Weights of a small transformer language model.
Architecture: RMSNorm before each block, rotary positions, no biases in attention or MLP, untied embeddings.
Each number is 500 + 50 x the weight over the matrix's rms, rounded and kept within 0 to 999. Layers, rows and columns count from 0. Numbers have three digits each.

# down: layer 3 MLP down (transposed), 1280x320, rms 0.138, rows 752-806, columns 80-159
# gate: layer 3 MLP gate, 1280x320, rms 0.147, rows 753-806, columns 80-159
# up: layer 3 MLP up, 1280x320, rms 0.142, rows 753-806, columns 80-159
down752:549399489553494520471443516531422485562530471541459476483569582517489460511407492483593445551477529462546574620476498553461489543527608511539485495523496495579540429601534515497362502627508576577482505537562473502534529484539587485414587525
gate753:409529456470422452411564448522586510565527509535476528483475328537549478597603502434479442435415551558504487503563498476548506506517536556472491543468445487448501546559517517530521540523533577476428524418579504476485525531446580452429390527
up753:511548508488529553535515494453499441508519550447507438521576488485523474461549485436471564516536547435491495579491610571384453509463560489469460513481451435532521474427454503487468475417495517543497604471526504501532479495487532588425483459
down753:463527500472469565491535515509488537403495513514561435506519473542494428477458465490501483451504527528542503482512534508454473467495529464448505484540479498469505526474575539533498513504437425507571506519481409510531520541504408572468510516
gate754:496476440502476477520527460478464548570516554467461494499493542538468499557580537555469486530512451535441512463565528495623461480459411542525505523511525456462457468544486456397331449531433523556467465576600506467524536506438490537579541486
up754:518546552587507450446465502600416538474551495532513489522488579462445529513447458455515518496480521495475475493536511508521511490528449459492449476491488515507461430502467533508594498446542523541508486489513519510490520473402508465443523519
down754:504558390461509523594504430488591567492554473449500532581495530459539482403516535507470491598479470555501550414458464441581499480558412461498492478464537509547505524479441507516367502519520414582475576543594510490531430519505514501527570510
gate755:597504516461488532484432484450528527463523518480473510530491474432535509472497450403474517494530520567544525476550430442496527455470647493538571491501513594509472489558494433472462425508529493514518522557501479497561541489488497493520482386
up755:538493413538461464546548472594517572514434449507494449533550522461514545494498516464455565507492516467536489526654460418455578479434558522475472523499443445546436490456490517515447555509519529541462530514468449481483532457458512496478453452
down755:479487499532400506610533457505505577550468429508489421492538508534439523472484534534503520583415394462529428538499493455504563503537495587484464515536451446469551611466452480501547522478452474558467437531483451500456556488525512584541496537
gate756:374516552511462500420527437460443513507518574475575496555511574476527472455501501454502413473508542417396522523503510578438422496545398423483463453474548600509462480454471481490454469567521484443435533544515537476593606506482556532532505400
up756:521466476521511536486522534414332498446460498492461539470522515422464520424523499509487479559486520504547516486516502477582398475463518425571567499511486560512466456483561444494445454485553546481464493534343468386392444489601432488583575475
down756:568479496500439491525455468407572481453434529522511532470513447504561548511567569426457554470525571494525559529541486480506482463474419549522526481539510539488471561471408547510532507592565597478502454460482495452418530460595537457595526462
gate757:574524496476520466433533561436568549569424495563477515535475408512607512445445446453467515549596483437466501424444473531465431489511510471493475455482424467421473596445507513464429501486490499521559528505480437423564485510507457559523480467
up757:576530402487470497442521512521530474543501509442500554524467403488442409506390479512430492501472500488496549513446493530496422479521530422506499504481540478452454515423499476434511556518529475491406537461505461456536558446577522459530573467
down757:488422529487499432504526504549482531495541486428573535444505516470448457559503532493521528497489473491505500470502567596469491487429553531510553452578506528516489556470400502545621423426505462507409595556500513500466442434536464509523460462
gate758:467487438533487530448409530489488445589479524531505597456478418526538424423538511325539465470507477482532475459529541443480500615540459490532459534480530482564498507561480504542534527473444471571561444549520624475461577539544492480523472550
up758:503383479496469503470540425533493529474488512568501570457520607576526537510521505492534546405494560486515485599517409473449623423479458457534472519495547523565546522506580473529505500445463556389442492500542458504488571573561477458449515474
down758:530430576463493520523477525476572530532483579509423467492466525468480464370437485524407522531523527552426439531491511603506593438516505499525525450578511538521413461446435549509403524509443547427567426494447443500517505494541485508483395422
gate759:432494452453451559537569435472420507528512454564516532482539441505416508528499479517416547461459464586456526563503462467490459468563422426457439526497459518491521578508408484482546520524376463402483431460513398393514551500433484524570520527
up759:477581534470494455538518526525414509558521562460443469476587479486396534455394443592555450476444534561494538518586492635533507534569494517522572567476470612489439489511407447410456505476436477536534454490426422508528512504497542557506476506
down759:448397463501570486559506573563492604439406553470524508516547534580424600542519456430518376581430536550494505559594432431457578433585548423536523602575472533415402545435573464437492602487546485476519472514463546487519542545577502481485536513
gate760:560566534445534530455527513512535484475523407463548460483425495410420507491374493436485515525500437501522442517503474516460497510517477615560481424526573413477545491475495486511541507546442493490547491431553368570550611486541349469577511541
up760:483440503438449429507519481520426399521589553499489498535495514519468545523430444482564426490501519421483473584456486579460437543522545522536433450517575506453549460395517559459426521537489499473557420545498603592512484572557529469579584452
down760:531485457566430461536416543458533458609401482521517563534546486523513538468426471506566487438508452506493520477558476452521506542417476506514458476498501510436463460401531526470511481467451498573498491546511589487545509473586485485421608520
gate761:507453500629672496516457479440554493612475507432412448619544571486446583548547595503441592513509467551452447452485530543510434531478566540456508472485475460470361427647511508590383439543567501583555526538505414464454502375556550584421536403
up761:432486527486450507555509420504595545482497509468483464526471550557632487472422473570432538612553512461494476597505468483506418544428508467478421528469486630441506520525542537491478496468480521545562514529523518525431528446515460533612451416
down761:414519582364487514525505509469520542559454450472525391584524561481520506565432438424386537489536499445555449519514488495544477536495488499535497543586556607522442462570473538536581447549559554415513497544462490469473395651426410559486457517
gate762:383588471511533547470498506563492450442520458512474536467511489503478458452461437507466580503540546473509491468455473538415467497532424501470493520453465450508367510548561536429448452521477497493510470514538500575607481413460543535597495389
up762:380497472633585477506532517555537435394451577468515490492581532438531510563483474521483480483516508462451590518454562491450454564540541509527510485565521463440481579549438590464396581549448460504471437497453582558475543479447525568489450485
down762:535430483556563518512457527434555452429453546542554380518450498424535502637467475452534508485382572471503596470513464384496525446536513524458425545478471533524446442465535561492496481463438536527378500460569488443514518464538511526531458537
gate763:502530460498479553492481573484465566500504524485585567500527497481596489525591422416463473517430566551505499491433540510596554438493451530424542463478452534464476487513574456465572453564499516530636545601547590441536523371438479525488439541
up763:651450436496468437435422510459496475512461459512409453523433523562470461458492502422527518572441514529401459473461531469605500564603473439545341468544526522610451483430505479527533515492511436514530488515478475498521545500493482484601530481
down763:520483579442542429538497575530501552518518419520478501412417427595426558518465537453547574555374531493477455431565465381487449463576520472552421490485478489561487557463496456531541477463516463561483511439563506500480550619487529517506530390
gate764:560551508467475578422518523460515438427477428429505497546567515391463503490497465505453484612532559518433490554491441568464550499502458551537549500469526508404374476587470521501570604522554503513479470487552561422451530493504546444426432551
up764:536544507587468512513478579550542520508515479402490445503519508489455472532471596518410495489527489585437559635579548485515435461546511597505439526650489424477570533526609508487483482499499562531478508529437505522525411449595407607477438506
down764:619504621510483491493469498443552442491460489517492559508502427461472508560521394605466609629545457492492434531463561592481491510463460557494530493540540409451456501473503553423453444481456541494501496542501497531506529552528516458555409480
gate765:502529574498479485489511443529492451491474595450455409485532484477550467467418450487570452475414484520479507542600501495575458604556559535517504506554500465515477571510525473498439554548445482452507591538514510458499595534470574491432502516
up765:498356540540450468541453527490578505512488595463538437467419541484470534499446485494466482503529450555563516590427441574491462511440585524527539405467553491565516452491510532543493486549345542400483545532475533501633444497545448507551521457
down765:555530489441507460633487515487403537508456431537429524464537504454436527437652527497469487593458538468493548446523485493529536562514462461625471589513542503506381532481522473582538475431542602502506507568468504597519463416408532377444422573
gate766:502541499477513487560483487452498536492500410492581508489555522516459466394570506502558499463444465572460508467492556494481474487482380479536514505522436490482431521492398543529536406476466562513466413530501513456477489502513537511507505453
up766:501544516574510544566497549564448403598492470457550495550549415559487538531588472483557542598520515525541556503529486485582535450533507487439566463530469561537481505476577488405523398453502507448551435550502431426472397513435511395530562464
down766:531567478514523482510529452521392533457467518455500495490487431485509455436533517452511495531508523501492531533559415528513463543579485534528587546524495555508496422546531529505475460536551521496536480524565426574473532485438394505516535473
gate767:533469513540550436540500530589469549573474470460470475381500542459454525513490425508494503576490484527513433501542496447477489455463493547489461472470451531494408476557457538540451437430555465530461455529460491533490437510541527517550475478
up767:545529445462560521495501420554456486481534567535511433544490472470509437485513540640498472531557476551470445502563484514502514523454528577487429463489518503497527419426539462529527543539492489463523510434528551559545469514551511468577458524
down767:482598508510535554567474500521500458448406519528477495500535518633445475522467463518499505533510494564511445495432466459508562530557520408564442496490579544530590576487578478475522433480428543591568457547422591411467463504503547418481505465
gate768:463522527490559526499457527416541541554521421512470491514401447506418486516500447521440454446459601500549501485466507503396469477568536436423474513534421499508480489569427499525544500505475510574410493527524484539593528650515520518505395566
up768:428525465531520627468415592567465499524495556477548477518487549506473489453518444538525489458552545414617567407485498555491423490505554546515562477542455565482507442507496443582454463446538486523456570512536456557454543455625482490450452463
down768:532467588514519544455544499483511514489520466549505483476487497390447482541485512497479553400434494465569488480545533573509488511467595507514439412445421474510725532537548473521614430391504588511520494384474511511512516512454406498527499530
gate769:587477617529467531561512414507478550567582438489507573429491484527428494494515539474530423503452463421376514479535435544509437468482458462558495473508531464533575395459527458442494529501566509484439407470482382347584525602445410540479513413
up769:445516435487434454547507527481539432338533522435517465483551571518486524649562524483492498392479493487498455517530493507515434421448497556437530501491468442432631596545440471484470515458453445489344494497521547536457439488506522596467422522
down769:447570470521482486542490481508500518519436464502486425463493534490476522566548515527525599520558592549573546558441495450465445555484487441526548426534458537488509479516436384559551543425460457495503450527538444594431520552462487549515418374
gate770:539482418526548467531449481481430443398474526543557513487478401440533495477605467439520563422507432523474455445435496460555455461520481460549456537579579575452547615503428476480462575488551410550588513413483478492451406568501465543485504504
up770:466551573529499478514571611561425475484506518477532532515536506579446466548515509454491508426468421492520422528494547560580520469516458450452535506513546475415504440445571502452473522603457493473463577465521548428507506465563500571441478485
down770:506489502456438482487428463559576572464499517434523435414500613507509474508502553475467392446491482502586494531583429497494419588540500556480617536491497458532437550517489430468479603472472477561502465519526464507561471534554553467493481497
gate771:542538469503514484462494515473538450406498511477503551440474536473453564565435425481518542506555407539454487453551466506465511548532446564478524535473537499556508496585492442535529514348504559461577571545531466526439507568549601527436591499
up771:540478531445489543493472542576527554446469522549498471509524542568533542622512524507460539441439452583523535538498460531484541534509416596503475560516464510558507504466506499520536501465508502562425564614517488512554493400543496455579486479
down771:503505558573491458523391515525482524559574526462628543540534538418570462505568464548510497549516610537490511370479498486506478422591449326423471547419546518544363525630557560608416514491453540555467480418471474525432522491513428543479399479
gate772:502558609474498479520513543498536566430547428526440523458420500544473535432470469566440556453399534608535500503428491564529503471507578530440446547456483533485489469539507462506350501488515569555549485547559518538568567492581404393549563450
up772:543495495353527613509494476504475488504519600473464548523605508470500502445553516406480468553610442481640483487542535370553372500543505519393608464561532450537581457442426477489496490552492436476632498547527586391471599445456510554500560483
down772:493545387464496532495500485478535567428423597523413518550515532429393593581498532505568459562581505433579489484465542487527529520501487531545503440464533490547398497509488580515514455446420519395530475605510514597489474525360498471518498465
gate773:554506438428540455505567414579535528580485424524419457469466554540428485534475617505449504418436505483559547501456416443498533418644542487445538491497527574470502553485540557551578497545627452496428497479571516513500513500522440511464514607
up773:541528467448604457518437417503520513458480489503572517436528583451485509556521447530450572521607526505493487539417498488441481437550487532449459437403528442589448476534567520533535511493506566514533433451473639485511489539448498495498529484
down773:454483494434533528431420530445525476428561523503544539505558514539471494517533484587431523526510480493491402525547427583561500513580468469563553551561466474497470505575420500506536543485507570462486447519498492415461604522492557506568459499
gate774:448490549562476540590431538446459493525562477521489624471577507566627509502507488506459478496537540574454495525533504636486469449508482432532483521492448482486546492481556457487496509551497520469501537540582470508491527480450435450483484461
up774:470577518513607504493499537496458500476466530401529452535577471507447631520503559581576494531444574450535507441593534443532561479525545479483496475447508486489489665620433517510416426451485480490464496452491520522506480428509496460439578436
down774:425481470514523570548494497609512560497473508415544552546500492442406522459528501446466546504468450465491453576462506445429462526447523482515536478594492484508463593400472551488500465492448452523496508509464565478457439524467530571390502501
gate775:562466486466563559441541574491485471521481430482430517550515459443497487494397556409525489611494519542455451508444574489443541544470468431522430473513469485517520517426522515412513388438525554480385580595584441515525494486523467482490428473
up775:480536466493479455520519431380469417499451565450542529513501524518477418474491430545491419515442521519541518478569376505450476496480447523589483530501490519533451460519596517444528485447608454470399484461490583453466465441606566405541471472
down775:463461471568529447533470490542501441564439526405590543525504458536481459557516422367480565459411508481529440533520443482425527447529529614503584484530536448491398478545545475427551547503620462546569568444552526420478503433566486513517449442
gate776:498534519520488522431577414480460576531520514548522444506490545501526512411474538484502462494581515519556536426480461470567568503537536431470600468545572595477581541491453391491424518511531468493488453457455584409494555593508512482489399603
up776:509515507602575446558586451610464567571526540580482445509544439492435530554522563509536570491510470501518524540521496452557532478475474590475525549522513468598504418457462444464526502466518504482528506441609505488483511454518508499474480548
down776:465497430553526447395522487502485446587449602453381614454376529480433576541584477497568594460494509457512411515567480519578553423416430423539525621424567485561484506528567559584465499488543422411549554496444469427480458431504473534470555475
gate777:595589590495511586505494494478444654564443517486550429464401493505540457423437466505455384575571412513581515435465555459338461459397442499456510580467467501532525472525612570546485369435556490571531506546511453508365541473567475534415458493
up777:485521503492452497567426505455377543494567468558421524505418498459520479503475554411448425542484444462464585514549587534510554536524584531661651499464421493519554458530405566571409509427390489558486591537459648548494506479493430510380520453
down777:481423510650482365565425424532524488548518516484450518440412558439457469640558458433550482537522553449442536519552518530487499490459484471473461539464522432550475519505507568549441458523461468511460541425644615550494483543615409538375517517
gate778:558523519448596528558512492497485514486517484455426563396458496470485581504478598433553528512513507445504453528515445562575438557443492422515538453457545552475474512505543463543414504579537572581580502543486618434395484573574468473505476461
up778:465527563512452443521485551569455369504542463421375545448531538488428565565447570524541442464524515493486516444560502432511454524526457500466549551484521569524561446505598528450414617452537455466481511510468499468507547461505416565418454466
down778:463399548538561438455437568494462573510532445479467471574429403543443525588515601481427439492502479492521548551508558540537490462552519504520487476465586577553530548525430562422491582534457556579447535544547533529555530460533518526489440601
gate779:469614451550515488494425474470527509491490555464447559493466597533535533533511464487576564486608457507591537475504482506541513406553402440478480534526491471487517504559534489408504576584529490509542505481526503401494496527566609489469531500
up779:489480482506469500550551554560437566461535472489577429423555555453438566449474551380522466422334487483462493545542466505507460485491572431529484486601541504524549480463503513569467482463507487427501494436586390475521474447452509506538565570
down779:514552547500574516522589511582504463480495447503499544571509543513449495390531483524655506504485532566427419436494550469482574489440484518477450575610613439562466502532488516435474601579523501544451505481560557370608438541382540427512536564
gate780:522482389449462486360489522544402507505482506522454440453545501510442537561506495587613483449487504535458461474459463508514501551450467494562493562454554634481464524549468515479395446444554600479518602396502592523492532447539493497463534510
up780:536521451414455536525470463588509522460496428451467575500545480539530489460439490602452438510501480554520499397538567529456594501587545568476512497515439485521462470503410488522514530494410460423440528459428487454511559568555374545499424498
down780:485502419511473521466458502570497515536562579476469555509458603415520515502487454474433466453513486524541473481508482427624426520512458460468496594501506424523549420424478440496526474507497462491558488559548443552590583391506478509515479519
gate781:460535503477568558520434458456397574398498511506560469479505418464540517512539377552496529559454411471443422540500512540584520472523468508458433576530550591515370446534503458522568433465452521491497477490482575563550511476638524484553563428
up781:544524468401490511485601536496614452528547425538593526500568555536557511488509580470451512471462472593553437488491478445468436531485579566558487550494513482524581544481487470535422523540437476538559572482424457463498483506479508563446467431
down781:605597477487580468568451485489483511539477492450526431434529434479547484399569509521530522434503514603493498562533481418525498480506535441461617533381453544415515485491491583524526488479419458381570554456380454531486444528468533484496409458
gate782:508552492503549546444387514465478520504498535483536428488519467476536541497560536492426534475416511506487481513445496554458528455470534478445444537430432481566509559570541499511506527472442515442479468559541489463478530513487516465460476556
up782:558461501561421534455467424533443514470482591443480578526472473593493505453443547509499559482420466473487483500503532472507493515402459505431552578573549485489558647461515568462494449486585447450592476471514477463475454453541526518490494464
down782:607448506505459496536521494432572446544477528449473484498496520536510437423473442550395506349402505474480505481492542430444609532474479499464384443503481485576458486387488508474521454511567573541530514445506616507584493466538424400514402536
gate783:492488521491558570557521555488510435463558494380462546595478533468501455479599460491545502507464450488467501396456579577530504499447480533479421474574561484507497447486533513489534429525562523509478452563648524524548612489527583418554452468
up783:467536397522438573593505504488569564510517420501544488488540530393423463466511455509458547503432512465595473514481457520391524431479495534432506502540533450505514439377480542572494377565476487463495449528523488512453498449461499498447418427
down783:542556556427412532553513509453522556512492467522556579486502503517439541560394471560397566522511575445395505454464474492481531478401319531522508500389503484506525526569546466519502389484469456545504515534504535526519436481497495505446510393
gate784:539548440488560517435533530410459520351512441521474421448409519567587428437442435505421541553394510518499460624540546481469491551529491493475470546535481583503540564443561532537393442474485481429431510438479550407596509503586440479527485559
up784:567392528459521468427499484555526538609450546454562414385503577470550478555518537560482485497596403545561552552450464513551506561494448489456530511506569442500457523627589490404560543571459557508556480415549502601510521602508566502487597517
down784:492460460547491479502417523516452509507482440473518517558481541519419505439498485532474492473501395414410423476457419539539446502471503435631546497523451503427476505543491599536487463461516553533419515516419522477462484530456367522439455573
gate785:536561538505435571597493518543416550472465489530371552421567517591498483473495427492522517521456512462487559574512521538603565494517422484575478550530491442477532580451503476546508485454513538424548528432477487461534456534430519433454408547
up785:469433504544493487500467548508400486457529556462583486461583457472512539509536462398554509527496481381565460528466458572498435459575567544497547520464548468635485509469527451521577488531463427510550493435540417578555548501577410553465504539
down785:491402554548520488519471464405383524491481510572501554474439485429423459470549458493535507484469590569576470475448501486543542501465474567438359442487507482425394553460429455546607499517470497572538466414457571458608474415529473610504469492
gate786:469521534497566489509504483429484568490533458501505422460479492527527503411499568411428436450511528450428299496512466540585504454587447538512492525425536453450536522566636500480412529597471504499457518504508561496512372427444542514546514543
up786:455546489538501525486490522505491489564518406521562503536510456473503591478403518533437588506470472392449520523550461518498421527424509553604516554517521506452534577435494534455442531545533486453526527486512484472477478519430548514479468526
down786:506564516536512473569529402463503591510524458521440508597568550581450576634464504526482658489559477439511459423525498509511540492550530539609498496382547501551521552464522520510416465428487591513532453550511506373564435477468422458470516495
gate787:565537530501491464509474483513454419480471512458408594534584487510524496412545403640452495565445469395525511478483459505543517515473433467455502402474514562496489443528533565575457469477454469491433549455495512431565508477574444521611461514
up787:536535462479573475451538477422497515426530489445530475467581428436387610488570532566463556464473471500458495569512505504485455545550542519527495451527507489462469422481502434434491495562505552547465504541499504539517451411539576516527532496
down787:368450643395524583517462591467575448448497449513422492531479489509518490354528482485555419553442548434527504478524448440536570510527542436448507496543535529461476567556497471525497517441481508492487536495438473461553592520497490423570496429
gate788:552516447478478565533479510507497541454531509472485434412424569519496437495439422535452494488516517463519562522528450456530492450473526603480390466482547511505515538457543432407528530481524473536531447506408481471451500547430545586447400499
up788:493483589560423519524517565454510525525594464473472523451487515503587567543493502514538512483568536446509400447494475363587449401470550493582559434507457470539544420483551483480491543530489462443396456549481482498470457525612417513569392438
down788:439535511451437578375507527472481354454470525469509525433441532495553466523551494530503503480445491560544483462528446552468552459459473517417484484525465527417496550488532508519545507518524503515530523497550586506505512511436517503498521545
gate789:554544531537564582480523506545509500528495556624570506551517428545479533406413459533510516481407514528420538465568488440464493535527426515467490548517393535522443424559556566497504465488491521493488472537385545471531514415468512471490508520
up789:520435464505484444539458456558507554450480491411495482426490644436572525600511445459489522389514465566535559482486514444440544530512433452501545518464462538514454560500539466535435457579463483509467410514486469506513574533550491503502521410
down789:530435432499525458554496485530518546445466501458459557489556460430516576575510599442482426516479511484557477489523495399432514584554477501537587484460490513446472486466514498432549410435545485473528529488524490513408569455494486490443406464
gate790:492457473510522507565526457493456494594473478396448485449541444443518436388481514524530527436446513548509547585488496443563474409542547506577525469575541414488489519468499546400524439518554552516481441469533526535447486612516488476524494478
up790:467553531495479510563481477441527398514445468499457557457495561549503536468549466467481511415528494547501492516458468415572507537503535465529619572516498544453426459573493534488487434532567381459512502563518538512484432519563473549400520565
down790:468485486495540469566440502502556480623431496481500527543451513475530543528467528531473539552551536471391430391453461403542447431461492424545435490476536504615517480528478484544421449527383526528530530528516502423518538464506425538490463511
gate791:436548440483542559421500438451359500512609492419553524475508454475445436389453447486591535488531507383519389476554441515466510444519530516530468504467453552453493437524543560464582478440552419442529389475450429458444594432469487444506592517
up791:405497572511499490491480503486492494502532432499494610466433482443443471481446469467439440552534479523495528574426535476505536538496577547504569487375504500464413504503498523537474518546418574543443623504462623411540525471529482479436436550
down791:568434511526478563492502470516446484522562505536410558549469523490496493610442467468525490507414547427490524462569444474456552536442564489531613431502362452546493593472529480479582503528529508386440476500426509401482623538486461545519499447
gate792:526593709621451613396559491489402608406414355596419534394554272494423552555440443497592502408524439498487447468481525474533372512550536604521541552493509551506472499529434389510556577507519338561409447522494498504432467392641503511522487473
up792:571442305382500437547511451437551386665700668345594473598462648496529407474493683511423457678412553445498598490558366447479616494550446443530386491516533526448546458400601604597450432427514578360614566443599504483570524656352512490474571443
down792:510473452512541477529485496487521441518515572446544469487515518518536479363488538515513512505481611515508527502512485437510486510502503533537488490520452464470521443470487512526502460479541528474535555470451523501529498522487483485521518497
gate793:520480515540522539510599541533486566483450553522447483440528481535453446443550504533434442440539476524441426448586477541481515517560459467595491509608455565435548490483429461569359468523485507444454523530477384507495557385488484520530562447
up793:516520470524409516515575472507509490462415561601529538475554477458528544472564488526512451427483586479536430472467404563497492525489554523553546501383474487565547520505542446487514495557547526491553495560567517496495420462597529573483600528
down793:626458483564420462498403505534495507473582515495470555475495479480471421500520526451438551464600511507531465447506408502499489533533506476478407485476587574490534478532509506482522548487529538461453420590465501521486557489421569563480443411
gate794:563456560544440408493587504553485543434442513427587508449509555521512507479481489548513428452486442537628445440385442477407545516564476586617508529498481528565499514484584352467447442512532446543490522478459565437572451427486499485457480474
up794:500444399549491499516531512494529456583434497454505546429414522528481512490495545498538501579536505547539442527514340430564465484532512485513469544449551427452467552518527494457496452482492454564537494453604524482468554575477476537541430482
down794:456495517453447527398482475537550479477496442494545428447498476489522508538492454566548457402483484494525522494465479541576467501451497543493436480623498520508527478452467442492465520509572518458534537496512471497517507565556472508510387451
gate795:463515465545477562449556495577530535483454482434500451523429429492549513492541423463522526471338516554455522486590522525427488437552485468435521487556359555407561545481506517618480562396479433545482623463469535475561474466547544541529577452
up795:562510529539491557507532463405477487527515462466478587488460503436430524483474464511547501459475583540521535519446538501500566607445476586494414519582455485454497583376490563440548511523483519445507528511549455444469500537560503533496359495
down795:587619497564591487446532484460477489580535476534571525474443496526469461431528542501476465481491549443522436517519497499485443595492498538458545541562507628484597502533526575506504531631516490376453516465457472487450618490507636531477440505
gate796:540511530456516534406525520564554514454514460391450492486546596408534507491515453472445522484561521473481560420430561513545559474522562442545463463506449517625554469556528534532493538496515447508376480457549460498619573610570439455496501524
up796:594473524563559486502463535573457466534525563457526446413406513450523611482487496470505538522527568473434524476461429493549497440563513480444521524439504533472486438617485538492504579489493474481530550516583486523556468449471492491401487573
down796:501554531419408452423547428440478554588495461628516500498498447437545513495546455526490525497506560618517470454498552472433453632515577489424485558461480433531514437403539499508448517469519349495543528499446563453540528663333585473497481532
gate797:506532523558559497512430477503439528609504472478462488498631478499559546464481510602592358542502352511558504445591474480517484546513427560554510415515547511488555478553586470538546544500555541535490398495493526491566541493421543446514541493
up797:608495517473446470512503531531570520453483491500501541439469468465549467513576469414531547520597520544443538440356466496507440467462468534488512472579495549455493526472522523379459486536592503535455558481473482474399525519510412557489554643
down797:491492545492477477548482502411533506476507506438479456458512542513416416394497562481502489471499460510469526477540454556517521538532569523458456512515546514540423459611495594468425544448578512512404561534475496465500586651423488470479549519
gate798:472479502459525604421538508462499522447502479447459602523423535619532496432464464502507477470519560558507548478485479471465490507451553524492500554585635505451490456555498564565474480542469494556538458528414417381508495438580472482598419465
up798:428553466512529463484547478583568483519526495490462471515491326590449474431504424484554500595503493491500519470536455479513447406463534517429640569527470557449530465471486490440435573504452460510506432441459512444523499532582460372501524511
down798:441463544396498551494559572624504543518483482548567517502602522476505507478521560467459453546513558435426528495554544492509421493584531439532460520527437525539604442582431535555563499577467415444547550544526410539463566600424599575528501480
gate799:543545486532509555481529536420495559500547520548569455572530429389542560443537516413483618577558494509498467491546569419535483516447397450529449573593575479530468422555469546532522506456478399463495533551525450459455479551521478510610509466
up799:578448500536519552567550412547458514474441522443462539539507607483459485436468402471545508501569443583464497536466460535430454618398599618393605497460428421520452559522521512561558468453506508527487445525534500507503464436510415489495510492
down799:508404520527445524517617365573411472544386477443497563472512586561509515519486420523432485530504410490483414527547497516529465451472461548432478555464471608520574540477525504588516523536508507447540499562552542579422443351496579418465478466
gate800:493483517497518446512578458464431499489590440408565425436549497482494458479517522421453471566518525536484451507481444534555542476591412534569452451484500484516488402424580360440533460431566544488409390569497503535543505472505508533440453432
up800:470519463472518459495593472452514506514532436486492386497444551514564490463464486494569544512512453520540442448533556402429371489469556580468634500520523531515400535571473506555487458537514502638506480602563446461443542545573537475422451457
down800:539482579454579472511437496541537526532506493509537572554433507494548441435606501529419548441544546465539586428523526420522448543505494561519488549486513503531463445522496561399482454533595530469586553467496462437474592494530504473492507552
gate801:567550546545432505426493565482457549613474520438537565484502458466548531540584466496494573511509459523452527448459544468479531485458454437490459513473536508491489515501520492495552471585534444503490521521567463487569516390559481517539456498
up801:445519535444506642486508541549412487442543522474491547559394510462531508501550572476453480454487539448508494568537604495497455457402382427433407473515559575614492451439456462569475521620519526461488499558488423433479530465549533588425452545
down801:481603449487518425473549509476453447443476396514506544435538500469507526363492495535533551512536496504561508531563457535521556517496505471377495481464485537513481562528517497530451560417441491516378486518512467434589517392492460362465530525
gate802:413448468454529540482497557507532564542516407517469492531520437452493519493492421481510457407490502477503546588506519527436481582542499462458468551502407496490472555512410528370516483548482483527480543443571504542464493476456446558520479518
up802:477508510529449445581604576558520560629500591493535491421508517450542437410513589518397491479388486546567471528509475518425470504514460555517483439481560552591523447557519483483450519473480577558481458479544493477442487446433431503451435521
down802:538494566490436509478487451535443567461507501499502461526484459568508534290505546551543555449468510426472434497467419508523470469521507454579532454478527534574477450401521510461426397514482598502506557571417420461518531523423544560375466539
gate803:509539503473546453453492581493521430447589422492431544432562458524621457510560517568492467478491617518460539512428419478477490477533446517531543499552543493470603487517530467538505554366534502525499399543498553458552553570473483510507493405
up803:487469507483442481411517587501552520492460458424517486538533558442453485518484513458569390537528498451436506466454471516515453527556489475454533554487477513552492422531487537500502507515546446478503522522533561543540470448552400513501394430
down803:443471454592413485500524534523526421489432448515636505481523542454447511470466416520551441558599528444643539465513485456486555519505479553452388512440464547550537503423518487568417485544475501605490510584483538456393518500469467545520493532
gate804:612508539457471504425518410480565541459445519467376491498477601454476488546353483503479468490480547482536555452560452574442519508496539530517465438502448496472497584479498482548499449541513496479556397469534499457497547496578503402464487499
up804:568553530523499522504508592584519551563570456433430418510480579467533449552522437542481527420513526543560490494478538548446567523518513511580509539456532489381381404546578487452417511494475458405484422512453469421544481466586501547444464538
down804:461558508545491510463448516548447518623516597458409527398346540494560518540468425490464487416429526560446584504511500423424468604514530480483530495496528508464455457526565489515433515539454568474487596516547453503527470450485580506420488519
gate805:371463464426532513475430449470477463502566375505470495428468452518528476485606418505558453526479542436449462449523448505454541466533552429553564447482542539478498542472496536543529456551559410441534482466510450559464503441530480573437484536
up805:443576517508532470483537503462461454437468538505431461491468542481446564530481476549539431493514561525546464504405437592479504576524542481429467482536495412519486509519512505439455511530472539555529508479526479590603450556487447587625635467
down805:461379458478565484465500438418536505463486504500463472521542451435460453500424477494436502491509512496615482506528468577505480541538479521458429555450480480502543526613432423560493516462499539503533544462488532493498467519465410489353530479
gate806:459585476470624449494495460461491561472527585564482488463501465501410368486542563521439556552576427460559492462550551538541541488444563476439463546525476442475414531573516559516497533543497503554475427495487448448449471506457453523527521512
up806:572526521571511552492496489532495546454406575584485609449449502531506412527547443442526559453398485528514504378499445483520451455504463470466572454556531491462444511663532512458601468498556440554423465479510489436437579403533479508579475550
down806:545502457549538458597532599427492513528461544475455507525498528527563495550461506518517509453424519531480530568551483440445430582486522526496466455509538509439536516542504494512502455487512490531521562470515471551488440515533451554438431452